config.yaml
n_head: 3
d_mlp: 768
norm_place: "pre"
positions: "rope"
rope_base: 607000.0
qk_norm: true
attn_scale: 0.159
tie_embeddings: false
lr_head: 0.00649
train_tokens: 534600000
Each number is 128 + 24 x the weight over its row's rms, rounded and kept within 0 to 255. Layers, rows and columns count from 0. The size above them is the row's rms in percent of the matrix's.

# layer 11 attention value, 192x192, rms 0.162, rows 135-191, columns 144-191
size [ 93  94 101  89  88  78  85  85  84  83  97  89  81  75  89  79  97  92  86 104  87  86  75 106  86  88  88  79  96  92  90  92  92  94  95  79  88  76  83  93  90  86  81  95  99  83  99  86  76  94 113  89  78  83  80  78  92]
[[ 81 157 133 133 130  93 120 111  87 126 115  97  85 150 130 139 120 139 122  95 164 137 113 120 147 100  86 139 106 113 179 117  85 148 130 119 167 145 131 124  93 112 113 147 142 146 122 108]
 [106 103 147 106 112 133 143 136 178 138 132 127 113 145 102  92 122  99 114 150 158 133 134 142 140 141 104 161 144 121 161 123 106 112 117 120 127 162 126 150 150 140 130 135  87  91 111 149]
 [153 174 105 122 124 154 142 124 153 106 129 127 130 172  60 136 146 129 123 120 159 146  94 130 111 131 124 135 115 122 162 157 148 145 133 130 123 153 151 116 114 153 183  70 190 153  94  94]
 [105 139 116 162 132 129 147 100 100 110 158 136 159 110 129 146 160  96 119 156 116 129 144 114 135 123 138  77 133 149 120 130 109 137 121 107 157 162 112 144 142 121 137  41 158  76 166 148]
 [145 160 121 130 123 154  96 170 121 159 122 107 103 131 108  97  86 136  96  71 143 109 134 147 130 102  66 131 138 114 151 146 144 126 134 145 150 151  59 115 111 161 163 173 159 108 134  94]
 [128 147 126 134 173 139 117 145 133 122 124 155 115 145 111 135 125 118 124 125 141 165 143 150 121  78 112 167 113 165 132 117 154 142 144 140 114 144  98 121 117 142 128 120 146 154 143 102]
 [143 150 102 157  89 130 118 129 141 183 125 135 125 147 133 119 120 132 141 136 140  81 137 120 125 102 136 106 106 161 162 146 169  92 121 159 170 143 132 125 113 147  85 181 112 114 168 146]
 [126 122 151 106 117 110 122 120 105 118 108 139 134 108 123 112 128 136 109 128 150 123 116 140 140 143 157 144 143  86 131 147 129 104 151 120 108 104 122 138 174 108 137 147 103 161  92 134]
 [155 118 144 124 135 137 130 101 139 146 110 159 125 116 139 141 104 141 135 122 124 151 104 134 151 125 100 165 106 123 173 109 137 103 135 115 154 171 123 136 168 104 124 137  87 122 172 124]
 [ 89 102  73 110  76 133  81 134 120 101 123 129  92  98 167 114  81 145 121 106 127 130 152 122 165 107 139 151  92 118 166 112 136 121 115 180 107 119 114 115 132 110  99 178  84 148 119 137]
 [131 143 188 103 100  96 165 125 148 118 125 133 147 169  98 100 154 105 140 139 102 130 119 129 139 143 135 147 137 130 120 164 150 104 169 157 129 130 166 128 144 130 115 102 133 130 141 122]
 [ 94 156 146 138 111  74 138 107 131 115 128 160 111 126 160 145 109 153 123 148 128  81 160 138 114 117 153 107 112 131 100 101 107 132  84 132 115 154 128 112 123 121 169 114 139 113 154 154]
 [138 131 154 129 138 149  93 148 107 144 144 147 127 160 136 124 118  93 124  82 108 168 129 122 153 132 128 155 116  84 114 149 150 143  93 142 143 115 189 165 122 137  97 107 115 143 114 127]
 [134 114 146 118 140 117 158 141 144 143 102 137  82 149  98 107 125 120 121 118 102 180 110 141 145  69  99 164 154 130 156 122  78  84 148 116  94  99 104 116 132 126 134 153 187  95 123 128]
 [102 120 162 101  91 131 123 145 133 139 123 116 108 131 111 154 125 135 140  72 120 122 136 138 126 121 132 133  91 115 118 112 155 110 100 137 133 140 111 146 119 109 136 117  90 119 120 180]
 [104  64 110 121 136 167  98 148 117 160 112  92 146 114 167 109 107 109 136 138 148 128 168 116 132 135 155 151 122 106 145 123 125 109  90  73 126 118 131 157 112 146 128 125  98  81  48  92]
 [172  85 113 129 102 122  63 152 110 160 122 162 152 164 148 107  94 104 114  87 139 130 124 140 117 111 129  96 126 144 168 133 169 113 139 141 161 117 157  91 106 143 155 107 117 164 112 137]
 [ 94 112 118 133 109  97 123 128 111 125 133 140 155  87 125 159 140 154 129 160 104 115 176 143 126 126 143  99 117 126 118 113 132 132 136 123 133 137 114 120 114  85 125 120  90 122 142 150]
 [120 126 169 151 179 154 117 114 118 126 145 124 160  97 151 134 130 115 105 209 152 132 123 139 140  98 106 111 108 109 130 115 134 137  72 123 151 157 135 140 158 109 136 117 147 141  93  88]
 [130 111 124 129 135 119 158 119 174 174 102 127 104 146  92 113 113  75 131 132 103  99 124 131 127 110 111 164 166 129 152 121 112 112 131  81 150 147 132 134 130 125 105 143 154 102 143 129]
 [ 97 165 128 126 112 115 177 119 156  80 173 122 122 108 148 137 136 175 130 100 156  98 107 142 121  87 162 168 120  88  77 133  93 103 122 127  98 126 134 161 161 143 108 133 131 110 142 163]
 [128 150 133 152 133 116 154 123 142 149 135  95 180  97 152  95 120 150 144 180 141 129 175 124 118  87 129  92 156 149 131 130 114 166 131 139 103 135 131 140 124 117 176 130 169 112 123 113]
 [199 190 124 133 132 125 146  72 115 155 116  94 127 104 130 100 134 146 106 127 127 136  95 146 109 129 141 133 131 119 142 155 157 141 121 129 129 134 134 140 148 150  97 152 210 140 155 121]
 [167  95 134 125 151 126 156 143 172 122 162 162 157 168 130 139 119  99 143 142  88 150 161 106 125 128 141 139 164 121 143 147 109 113 102  93 148 128 162 179 116 136 106 143 155  98 157 115]
 [120 157 136 121 130  95 173 134 145 125 106  76 102 153  92 120  83 122 141 125 156 129 137  99 144 145 123  84 129 148 109 140  96 129 104  95 147 138 118 126 150 122 173 131 156 122 114 128]
 [125 126 109 134 109 101 130 142 130 113 154 135 136 105  97 118 142 156 120 106 137 151 113 139 131 116 115 119 108 115 159 102 137 137 137 143 133 119 139 153  99 121 153 153 126 133  73 117]
 [144  73 113 141 151 122 181 102 133 112 142 122 141 130 127 141 133 129 131 146 141 138 133 122 144 115 157 145 151 119 113 137 140 116 165 121 154 126 126 142 145 115 128 105 142 127 109 126]
 [135 106 113 140 148 136 106 115 152 133  83 135 136 177 137 118 132 181 136  74 118 148 123 102 124 160 115  78 158 131 122 162 140  79 108 133 131 126  96  93 133 142 146  99 132 186 128 156]
 [121 128 122 118 125 125 118 125 152 127  97 141 118 171 125 107 112 119 140 141 135 127 122 115 108 146 130 187 140 122 161 143 146 131 168 167 133 123 103 142 136 138 105 116 129 119 121 145]
 [150 125 141 143 155 123 127 142 163 145 124 146 105 134  76  88 114 130 137 135  81 159 141 181 118 159 113  90 158 143 162 161 107 151 118 187 146 112 116 125  99 164 180 111 183 134  83  96]
 [ 93 115 139 148 123 100 141 121 172 153 156 147 156 169  72 141 121  88 163 142 115 101 149 153 106 148 102 142 138 161 117 149 121 149 122 116 185 140 115 146 123 136 145  89 153 126 112 157]
 [116 162 133 142 111 187 150 133 163 171 159  99 169 113 115 108 128  85 153 162 109 154 169 127 140 133 130 140 177 127 160 126 109 135 120 117 179 138 121 146 117 139  98  78 151 100 156 119]
 [147 111 121 137 167 126 140 122 129 137 122 144 189 135  93 120 133 173 125 152 118 155 127 124 135 131 138 163 108 139  99 148 123 154 127 115  94 126 138 131 136 140 118 175  80 166 111 115]
 [108 134 154 127 152 109 165 138 132 130 120 116 151 153  92 122 123 112  93 147 128  80 157 133 121 115 147 165 165 121 153 133 139 132 132 145 143 109 109 126 141 152 116 144 125 106 160 154]
 [166 141 104 133 130  90 114 131 122 129 114 123 117 141 104 148 128 172 131 131 136 119 138 112 105 154 157  72 151 129 134 110  93 148 100 130 113 103 161 116 129 144 147 139 136 119 120 118]
 [102 175 136 144 151  89 108 114  86 128 135 139  95 127  94 144 140 178 122 109 104 155  95 154 137 105 133 120  80 137  98 140  93 105 155 110 108 129 108 152 144 133  90 105 178 153 111 136]
 [136  94 147 147 133 131 160 146 110 141 113 152 131 146 145 134 100 136 159 161 110 100 161 119  96 144 117 100 139 162 152 120 140 124 145 133 104 133 109 143 114 150 123 150 115 153 136 130]
 [168 152 128 138 131 145 112 105 144 138 141 112 132 114 123 118  90  47 119 124  89 131 122 118 141 123 106 119 112 120 125 115  77 114 136 142 120 112 170 160 123  91 147 138 162 165 129  96]
 [115 137 113 119 136 145 135 128  79 113 128 145  91 133  92 166 118 151 161 122  98 163 129 161 126 102 137 145 123 148 122 130 134 144 134 173 101 135 132 112 107 124 154 125 176 151  93 161]
 [128 144 109 132 160 135 119 130 129 142 105 116 123 119 141 145 153 162 132 155 160 149 121  95 116 164 168 110  98 128 109 157 145 136 140 111 134 110 128 137 112 140 123 172 141 144 187 125]
 [133 108 118 110  85  67 126 116 113  90 123 108 172 168 115 126 119 163 142 131 136 102 131  96 151 137 127 140 157 144 138 116  83 146 126 144 103 135 126 133 128 115 119 129 124 137 123 130]
 [128 133 141 127  85 137 121 134 107 107 101 119 106 107 139 129 108 130 101 132 134 154 117 144 129 166 164 127 181 125 145 138 108 174 118 104 158 109 146 150 134 131 119  95 132 111 108 113]
 [ 99  94 122 137 153 153 144  74 108 129 111 156 150 120 104 112 165  92 100 170 112 137 125 146 135 129 109 117 157 128 114 109 110 123 162 105 128 106  78 129 157 107 105  86 146 162 131  92]
 [157 135  97 126 138 163 123 126 153 167 143 122 107 126 134 115 106  82 120 133  95 136 120 136 122 141 102 155 137 125 148 125 143 114 154 178 183 144 133 154 112 122  81 187 116 147 132 118]
 [156 125 113 136  89 138 148 146 143 126  94 151 116 169 160 170 139 129 131 113  69 121 128 121 114 127 118 105 115 108 145 120 155 113 132 146 107 110 150 130 101 173 101 133  98 117 135 122]
 [ 91  87 108 120 102 112 118 155 104  85  90 127 117 115 132 136 136 176 123 109 126 100 140 113 140 165 130 145 143 123 119 114 123 165 126  89 138 142 140 125 132 138 109 110  95  78  96 192]
 [112 163 118 113 125 180  93 148 137 106 168 119 135 108  96 143  98 134 137 124 138 147 158 114 126 152 126  90 154 147 136 110 111 144 133 121 114 125 147 128 117 119 130 101 107 118 119 119]
 [128 110 109 102 155 109 110 126 106 143 176 129 125  72 121 111 128 128 133 103 153 103 126 132 152 145  61 179 148 127  96 105 137 100 133 149 120 137 122 166  90 135 123 126 129 134  93 135]
 [128 128 131 142 147 150 144 137 119 159 151 112 114 132 155 109 128 117 167 160 112 133 121 138 140 127 165 144 151 128  86  88  92 116 104 157 116 116 147  89 167 150 104 102 120 129 115 187]
 [153 127 150 126 143 166 111 146 162 160  98 186 145 106  71  94 158  99 136 136 104  75 134 165 115 133 123 112 125 147 147 173 190 114 130 166 137 124 103 112 135 122 111 144 152 159 143 145]
 [118 109  90 121 135 155  85 162 115 148 143  99 134 181 107 109 120  85 100 119 113 162 136 105 139 163 151  99 109 122 148 119 114 110 121 170 158 100 132 126  95 113 147 125 134 110 116  97]
 [169 127 146 134 127 127 140 130  54 116 167 110 101 161 134 133 118 132 145 106 182 101 106 147 111 128 117 142 134 122 176 139 104 141 160 123 141 172 128 139 110 109 146 126 169 162 103 140]
 [123  94 124 115  90 129 129 157 107 101 118 119 107  53 107 143 107 158 158 147 126 128 142  87 121 145 139 106  91 159 135 147 180 137  92 169 164 122 161 103 130 111 158 140 104 123 152 147]
 [146 160 132 148 152 136 133 164 100 160 132 160 148 165 135 112 141 139 136 134 145 173 111 147 126 139 104 112 107 132 176 136 129 107 143 157 121 152 125  90 134 105 161 176 104 125 173 153]
 [136 110 113 138 111 137 110 145 135 183 126 141 130 161 163 168 128 136 121 127 121 133 115 114 128 165 139 136 100 108  68 123 109 117 122 102 154 143 128 137 156 101 108  99 138 118 161 131]
 [133 149 126 102 144  81 134 109 160 119  98 112 160 158 109 132 177 133 161  87 143 129 106 117 169 114 160 180  99 122 110 154 131  91  94 165 133 129 160 147 114 135 176 114 126 134 133 113]
 [106 126  86 116 164  99  99 134 115 155  98 130 181 166 127  87 121  89 140 136 119  95 128 149 138 148 102 160 122 122 137 146 139 115 116 181 146 115 100 149 124 148 148 125  92 130 107  99]]
# layer 11 attention output (transposed), 192x192, rms 0.159, rows 135-191, columns 144-191
size [ 98  96  97  98  99  95 103  97 102 107  95  96  99 101  98  97 100 100  97  95  92  98 102 100 103 100  95 105 103 104 100 100 101  99 101 100  99  98 100 104 103 102 101  94 105 102 104 105  97  96 104 102  99 105  93  96  95]
[[132 126 128 148 142 111  93 149 130 103 135 154 136 180 132 145 150 121 125 128 130 138  98 133 134 128 110 129 128 173 188 113 108 171  90 110 144 119 107 124 110 145 179 100 100 128 160 124]
 [104 142 128 145 123 162 157 177 117 113 143 144  94 135 165  86 142 132 108 158 120 168 116 130 151 111 120 160 162 113  97 143 104 141 159 162 121 135 149 119 104 115 133 117 141 137 126 114]
 [ 80 112 120 164 130 127  90 139 120 101 131 116 106 147 123 125 148 135 113  95 116 123 136 150 189 118 158 139 107  80 114 112  99 124 128  99 133 122 144 165  62 140 140 146 130 160 156 100]
 [156 163 140  98 134 149 117 162 104 116 194  77  82  97 127 140 155 131 112  91 124 130 164 140 119 113 148 129 138 133 122 106 105 136 116 123 134 162  97 159 145 123 119 105 144 152 113 155]
 [ 79  96 185 130 115 144 112 109 154 129 179 126 159 133 133 118 117 131 137 135 149  95 159 134 163 113 144 116  97 108 106 101 115 137 113 124 117 140 121  92 120 137 120 128 124 143 134  82]
 [154 100 138 130 160 132 139  94  97 156 131 155 149 148 136 116 136 141 129  83 132 108  89 135 119 100 142 149 100 123 138 145 164 129 131 102 146 126 150 125 161 123 120 130 134 113 170 103]
 [158 124 139  84 147 131 175 144 120 131 127 125 145 140 125  90 161 165 115 124 123 147 156 110  86 117  91 100 101 141 158 108 145 159 115 117 143 120 123 124 118 131 166 154 127 113 142 152]
 [ 86 136 154 117 154 145 131 143 112 128 146 175 130 134 130 108 123 116 147  80 162 104 121 151 121 131 123 137 104 121  98 165 111 159 118 135 144  91 131 160 135 164 174  84 110 128 160 106]
 [129 124 146 122 128 193 131 111 110  91 136 130 109 146 117 160 131 115 154 139 132 107 141 111 104 116 131 165  81 128 127 108 139 137 146 114 103 159 106 120  48 161 116 101 129 117 136 116]
 [148 151 138 128 141 144 170 174 168 101 111  85 120 180 114 156 122 135 142 145 103 106 144 109 134 118 116 197 126 154 154 113 150 118 150 132 152 123 132 127 111 114  99  95 155 144 109  92]
 [128 106 104 121 157 160 140 159 105  99 146 166 121 167 122 131 126 109 139 100 105 125 114 155 127 110 149 129 128 114 158 111 113 119 167 141 138 153 137  89  95 125 139 135 163 124 129 145]
 [192 134 111 152 156 104 185 159 143  73 142 121 114 145 134 152 117 119 157 112 130 106 139 157 141 173 148 134 142  90 142 100  95 150 126 123 102 143 167  95 110 108 125 168 144 140 131 147]
 [154 118 116 139 116 110 156 127 121 113 134  88 104  86  95  78 176 111 160  94 119 109  79 132 140 116 118 133 127  82 144 165 114 148 152 131 157 120 104 131 119 122 128 126 144 174 162 105]
 [111 133 151  93 123 185 196 135 151 134 158 135 161 139 133 135 113 127 104 121 113 151 102 131 115 111 145 124 144 164 128 135 109  76 195 123 165 118 120 100 131 152 151 129 141  80 115 134]
 [126 114 135 115 149 155 160 111 137 107 131 133  93 127  77 146 137  72 138 118 123 131 177 139 119  86 122 132 145  73 129 151 135 105 143  93 121 148 104 128 176 102 148 110 117  88 166 126]
 [137 123 127 127 138 145 115 136 142 106 116 136 121  79 120 109 141 104 163 158  98 124 156 120 157 118 102 135 149 134 112 180 144 161 156 148 103 137 126  77 147 129 132  97  79 143 138 129]
 [151  98  65 116 112 105 158  99 104 141 140 155 162 135 109 154 106 117 107 101 106 123  98 151 105 161 166  87 103 135 135 148 134 121  93 134 110 109  95 189  75 145 159 163 138 130 102 102]
 [133 124 105 160 116 145 152 114  96 150 151 108 139 147 129 126 167 113 140 180 190 106 179 170 162 120 137 139 105 132 146 100 128  95 156 131 145 150 136 137  93 142 143  96 166 151 130 131]
 [137 136 172 148 168 105 115 120 133 126  72 167 113 106 151 131 115 130  99 113 146 123  80 137 145 118 164  75 124 138 166 118 166  71 115 142 119 168 115 139 187 151 122 145 127 146 120 155]
 [ 88  77 131 135 126 113 159  61 119 127 133 132  80 140 142 124 114 103  91 113 156 131 130 147 145 115 118 132 145 114 153 145 149 115 103 100 168 112 128  79 108 138 127 132 131  84 127 115]
 [143 101 180 122 129 115 147 147 106 110  89 113 141 141 158 138 106 165 136 148 109 124 156 104 129 160 162 100 110 130 101  99 158 132 159 133  85 106 142 131 168 157 138 161 172 107 111 128]
 [142 112 122 129 144 123 123 175 127 149 143 120 160 152 139 125 153 110 125 146 110 121 121 151 141 130 101  97 159 127 113 142 153 112 150 108 115 136 104 134 137 120 132 139 184 147 113 128]
 [127 147 164 155 139 160 127 100 134 202 118 145 153  79 116 142 114 104  87  82 132  60 147 107 152 193 140 123 114  87 111 149 124 108  97 133 163 113 154 126 113 128  90 130  96  83 112 135]
 [132 198 115 123  94 139 165 122 149 138 137 146 127 154 126 152 159 136 124 143 154 146 140 142 121 134 112 130  88 104 145 172 117 157 163 105 149 140 138 174 175 131 139  99 149 134 120 156]
 [ 97  92 122 133 146 143 145 107 128 125 164 106 116  91 124  75 108 170 192 159 134 125 129 124 140 113 127 142 117 172 138 122 147 153  96 169 140 101 145 150 134 108 145  99 118 173 119 131]
 [146 122 134 159 101 127  97 114 146 129 139 115 105 147 149 162 123 113 145  95 153 156 123 137 126 137 155  84  86 118 140 117 114  89 162 149 150 141  83 129 109 123 166 108 106 149 129 127]
 [133 169 109 101 133 121 152 111 174 113 126 178 151  83  96 112 141 157 120 140 139 156 152 101 159 125 122 135 141 111 127 133 126 164 132 148 122 130 155 127 145 120 128 146 188 118 125 112]
 [121 123 138 157 179 165 154 133 162 155 118 131 167 107 125  77 143 146 124 133 102 164  80 160 159  85 150 102 113 119 116  97  83 157  88 145 147 144 117  96 116 145 134 140 123 164 132 168]
 [ 99 115 163 165 109 142 143 131 140 101 154 109  86 141  98 142 106 169 139 161 123 122 141 106 126 114 170 131 148 137 160 115 147 152  93 117 138  98 136 147 106 133 165 150 145 112 112 155]
 [107 153 110 138 116 156 135 135 127 122 145 167 112 163 141 115 135 111 159 168 110  98 143 164 116 168 134 121 123 107 115 137 164 136 115 114 135 106 152 144 140 110  77 117 148 136  86  99]
 [136 137  82 111 115 134 144 130 101 108 101 141 173  92 144 121 162 130 153 126 112 164 122 107  97 152 113 159 116  88 140 138 122 138  86 120 139 123  49 146 105 120 108 118 120 125 146 129]
 [195 132 119 146 101  76 108 123 141 186 136 166 114 142 113 124 142 106 175 143 152 125 141 148 149 141 115 103 181 117 135 131 113  99 151 169 141 137  97 109 151 107 111 166 126 101 136  98]
 [119  89 138 120  97 123 155 102 155 107 158 156 138 119 123 118 177  93 116 117 105 180 135 152 125 142 152 116 160 131 159 172 181 134 134 143 140 146 150 131 159 115 109 147 110 136 110 160]
 [119 125 153 135  97 158 113 129  88 138 144 153 170 149 122 130 135 116  91 116 115 144 133 119 148 121 119 112 136 141 113 156 137 167 139 147 146  92 123 147 140 137 125 142 153 139 138 102]
 [115 127 144 139  75 145 122 175 108  99 146 115 118 130 117  81 138 133  84 126 115  88 169 112 102 132  86 139 128 113 115 113 131  93 106 132 126 150 162  91 118 132  86 171 153  84 133 126]
 [131 146 114  85 110 139  44 148 118 140 127 137  72 104 149 127 144 145 108 113 145 107 134 130 134  89 117 112 134 102 130 131 102 110 142 171 145 106 128 131 118 117 138 119 129 117 147 127]
 [149  93  99 113 159  95 123 175 149 113 113  87 144 117 117 133 175 108 110 152 186 151 127 125 114 106 139  92 146 114 113  76 136 175 160  98 167 108 142 117 120 116 130 178 152  81 165 163]
 [139 139 130 131 159 103 105 117 123 170 153 131 112 141 101 104 126 137 112 106 123 124 152 140 139  82 123 131 110 117 114 106 137 142 162 109 124 108 132 106 116 109 159 153 112  98 125 139]
 [127 138 140  88 141 153 113  84 119 131 113 104 138 134 145 119  93 104 152 129 129 137 101 158 171 103 159 156 162 103 141 115 151 118  98 147 116 188 104 140 120 144 120 157 150 113 150 152]
 [122 159 187 127 153 110 136 135 104 126 137  89  91 126  96 131 143 135 170 134 132 149 205 114 122 161 111 128 176 141 136 119 151 124 129 136 146 127 104 138 113 115 113 110 103 116 165 143]
 [130  71 132 107 129 111 128 134 170  97 109 101 165 144 124 148 154 141 125 117 150 146 134 144 101 148 134 152 166 127 124 159 101 131 186 201 129 148 169 129 122  99 155 130 167 111 188  93]
 [ 91 144 108 120 121 176 156 121 114 141 127 107 179 125 110  80 112 136 154 141 166 133 126 123  93 145 152 134 108 132  91 153 129 125 159 119 109 113 127 127 121 127 105 144  87 172 136 124]
 [121 131 157 112 141  88 152 129  93 131 124 157 114 128  98 120 138 119 135 156 108 111 112 162 123  98 115 125 107 151 112 146 173 126  69 156 169 122 151 162 143 102 113 128 109 130 149 132]
 [114 127 122 137  91 107 118 103 162 160  96 101  92 124 124 105 124 103 133 137 175 144 125 129 129 144 161 117  99 141 144 112 133 132 100 127 122 145 133 143 138  70 148 107 141 113 136 132]
 [131 139 121 154 157 104 139 162 113 127 100 140 121 110 144 139 161 142 107 143 120 115 146 148  64  96 149 117 139 111 122  91 107 112 120 107 126 186 172 116 128 135 154 159  73 133 138  76]
 [123 135  99 101 155 122 124 118 132 144 108 154 129 163 113 143 128  93 143 127 128 138 161 113  92 138  93 146 158  94 179  56 122 145 118  91 159 136 156 143 165 136 133 144 129 149  81 130]
 [155 124 124 115  84 148 109 110 129 123 172 148 129 140  83 144 142 174 158 147 149 128 156  95 164 121 148 137 112 157 134  99 147 133 123 149  82 158 109 135 126 128  95 132 169 123 130 129]
 [199 107 132 136 152 145 143 143 115 109 116 143 119 107 140 123 109  88 168 117 109 126 116 128 119 133 155 120 131  95 127 158 127  97 114 131 125 101 162 132 100 156 100 129 143 129 143 167]
 [177 111 154  99  92 102 156 135 138 163 100  93 107 118 128 107 115 124 132 109 105 132 104 128 137 140 132 156 150 106 159 126  93 150  58 121 131 150 146 114 168 117 149 129 119  86 163 149]
 [ 94  87 124 100 146 141 143 116 188 107 159 175 112 140 120 122 122 149 101 139 133 114  92 127 118 140 140 151 143 103 117 154 110  97 130 184 112 107 102 132 134 116 164  86 149  92 170 129]
 [134 144 110 165 119 124  87  99 116  93 186 143 123 124 129 166 106 162 110 122 145 114 112 130  96 127 132 101  96 106 106 141 132 148 126  97 110 125 136 144 113 103  81 140 112 143 152 165]
 [130 125 147 157  95 109 141 120 103 152 108 132 104 158 172 155 122 118 112 113 116 163 143 125 126 124  80 125 175 162 108 156  99  95 146 130 142  78 175  86 101 120 136  97 151 136 158 118]
 [117 127  93 133 135 130 133 112 102 153 143  87 164 195 114 111 111  57 133 185 127 119 105 100  96 142  79 137 134 148  95 129  97 147 110 117 145 123 145 114 181 110 132 135 138 137 132 162]
 [102 111 130 109 115 119 104 121 122 157 156 114 146 129 119 125 143 138 150 121 162 149  70 161 135 113 121 104 146 137 109  86  86 146 140  95 163 132 155 116 125 135 110  97 148 123 104 116]
 [ 98 125  90  62  93 141 116 172 111 146 149 143 130  89 156 126 142 133 129 147 129  95 101 114 103 155 121 132 163 128 168 110  91 143 141 137 115  89 123 117 140 111  96 111 129 113 133 137]
 [125 131 128 106 126 102 116 131 181  98 118 147 131 160 104 116 118  98 130 136  91  95 129 128 135 137 161 128 151 164 119 131 117  88 137 145 124 184 106 124 137 146 127 111 123 100 130 123]
 [123 108 121 107 169 122 144 132 160 101 153 140 126 117 178 117 104 185 122  98 128 137 119 128  89 148 154  91 134 203 138 135 118 117 109 144 104 129 116 120 124 108 132 106  94 176  92  96]]
# layer 11 MLP up, 768x192, rms 0.181, rows 0-11, columns 144-191
size [ 89 111  93 105  99 101  97  94 100  99 103  95]
[[ 96 174 141 138 125 140 166 158 122 131 117 169 154 150 106 104 144  74 145 118 119 155 132 138 186  94 104 162 104 142  64 115  87 169 132 158 129  81 100  97 151 138 150 117 129  92 111 153]
 [135 129 128 133 121 111 147 135 177 106 153 129  93 167 121 163 117 145 139 145 168 141 135 110 124  90 152  97 127 140  85 120 139 156 130 104  82 103 154 139 147 158 100 110 126 114 149 135]
 [163 130 147 130 112 145 135 158 138 128 153 112 146 112 158 141  94 126 136 114 131 124 115 108 135  93 101 123 123 116 151  90 118 132 184 141 128 111 129 170 146 168 151 148 123 105 160  93]
 [135 131 136 101 144 107 101 167 121 138 164 116 145 134 105 144  82 140 129 124  97 117 134 154 120 153 131  99 163 132 104 113 119 190 122 132  86 127 141 129 143 131 128 114  99 148 122 185]
 [132 152 148 118 145 112 140 149 143 151 127 136 111 123 152  83 142 116 129 113 109 122 150 103 145 114 143 152 192 156 108 160 152 101  99 118 112 118 151 168  84 111  87  99 119 100 128 159]
 [150 113 176 114 121 157 153 146 135 103 172 148 148 138 143 140 176 150 135 143 133 132 137 138 135 120 144 125  96 117 133 107 157 140 168 107  89 126 160 160 175 131 108 142 159 144 107 112]
 [168 125 152 106  66 125 120 131 109 110 157 133 112 151 154 126 110  71 157 118 161 176 107 108 119  90 113  84 119 135 173  82 107 123 122 125 144 112 119 132  90 107 188  97 132 147 114 160]
 [145 146 173 136 142 112  89 126 100 155 120 115  97 130 119 134 142 117 124 110 129 117  97 103 142  62 132  92 128 135 155  93 101 111 135 162 172 126 121 135 134 139 159 103 142  82 162 107]
 [136 100  98 128 148 119 110 171 112 118 118 108 123 152 164 127 130 144 148 113 137 118 143  70 132 125 152 120 156 132 117  85  91 160 138 123 107  84 141 156 143 150 153 171 119 111 136 121]
 [ 98 161 125 103  72 128 131 131 131 158 128 131 155 180 159 148 150 146 124 140 152 111 134  81 163 113 115 149 128 128 150  64  97 132 116 183 106 122 154 104 122 116 111  78  74 107 116 132]
 [ 94 105 159 132 111 122 123 117  90 111 134 112 104 145 139 185 110 131 121 101 111 117  93 141 135 132 125 152 174 135 167 122 142 105  99 150 141 123 133 141 150 132 129 156 171  86  63 135]
 [140 129 126 139 106 113 147 140 107 113 110 146 132 128 131 119 108  96 162  87 117 101 140 151 126 128  80 116 127 151 129 127 109 104 111 146 136 139 120 150 139 144 114  84 132 104 134 127]]
# layer 11 MLP down (transposed), 768x192, rms 0.171, rows 0-11, columns 144-191
size [ 90 111  95 106 101  97  99  97 101  95 103  97]
[[138 128 113  91 135 121 113 100 106 145 126 107 121 130 115 169  83 138 102 137 157 161 116 129  77 108 108 120 121 143 139 125 144 107 116 110  89 151 139 104 109 143  71 148 140 169 136 124]
 [ 80 149 122 148 150 154  90  95 176  96 133 138 134 163 158 139 113 157 135 122 118 143 108 131 143  92 120 117 116 139 109 120 134 166 139  89  84 170 116  76  95 136 134  91 119 133 124 158]
 [152 133 146  79 158  75 116 128 133 135 107 142 144 126 123 143 172 119 142 107 136 143 108 136 112 136 155 144 107 159 120 165 114  84 122 106 121  86 133 102  94 137 114  86 122 110  94 173]
 [130  95 157 132 159 128 140 146 119 118 108 145 138 135 113 135 118 121 120 130 115 108  75 145 112 116 111 112 126  98 128 135 108 127 101 141 150 132 112 114 121 158 147 182 159  75 159  87]
 [131 118 154 110 127 141 107  77 120 158 134 150 160 118  81 162 184 155 102  81 125 122 138 140 114 132 139 112 104 145 141 135 144 122 169  99  92  96 113 113 133 143 110  95 153 200 110  71]
 [175 115 143 163 124 148 161 114 119 144 149 188  98 127  97 144 115  98 136 163 117 122 127 133 138 157 136 149  82 135  95  99 133 133 127 138 125 119  77 131 128 101 141 133 148 156 103  89]
 [129 125 150 148 118 125 127 126 141 122 123 134  92 120 102 119 120 140 175 130  98 139 125 130 111 179 139 115 169 153 128 142 145 113 107 141 121  71 166 118 121 162  93 129 162 178 100 114]
 [148 109 103 143 116 131 135 148 122 104 114  90 151 103 141  96 118 134 138 123 110 137 173 120 105 150 100 109 179 119  98 166 166 154 127 119 141 131 217 113 155 143 113 150 111 154  97 173]
 [144  82 158 159 107 122 162 109 109 150 141 128 143 104 129 174 112 129 113 111 160 105 113  92 106 123 133 125 129 124 156  89 125 119 144 108 163 148  94 105 141 162  65 129 121 163 136 146]
 [124 118 117 160 122 123 146  78 171  99 136 157 127 128 115 129 134 102 155 149  79 178 159  96 153 135 113 153 130 121 109 141 147  98  86 163 140 118 140 105 162  91 101 110  96 143 134 165]
 [120 116 122 133 168 145 141 108 124 138 118 144 103 134 135 116  91 142 136 112 126 145  90  85 109 163 127  91 116 125 140 156 122 152 146 108 159 102 118 153 141 125 140 101 119 110 121 126]
 [ 89 139 121 108 156 139 135 102 103 114 179  56 111 115 119 142 153 152  98 125 103 109 143 105 135 131 147 156 103 126  69 158 116 160 123  77  89 144 134 114 120 102 128 144 129 127  77 108]]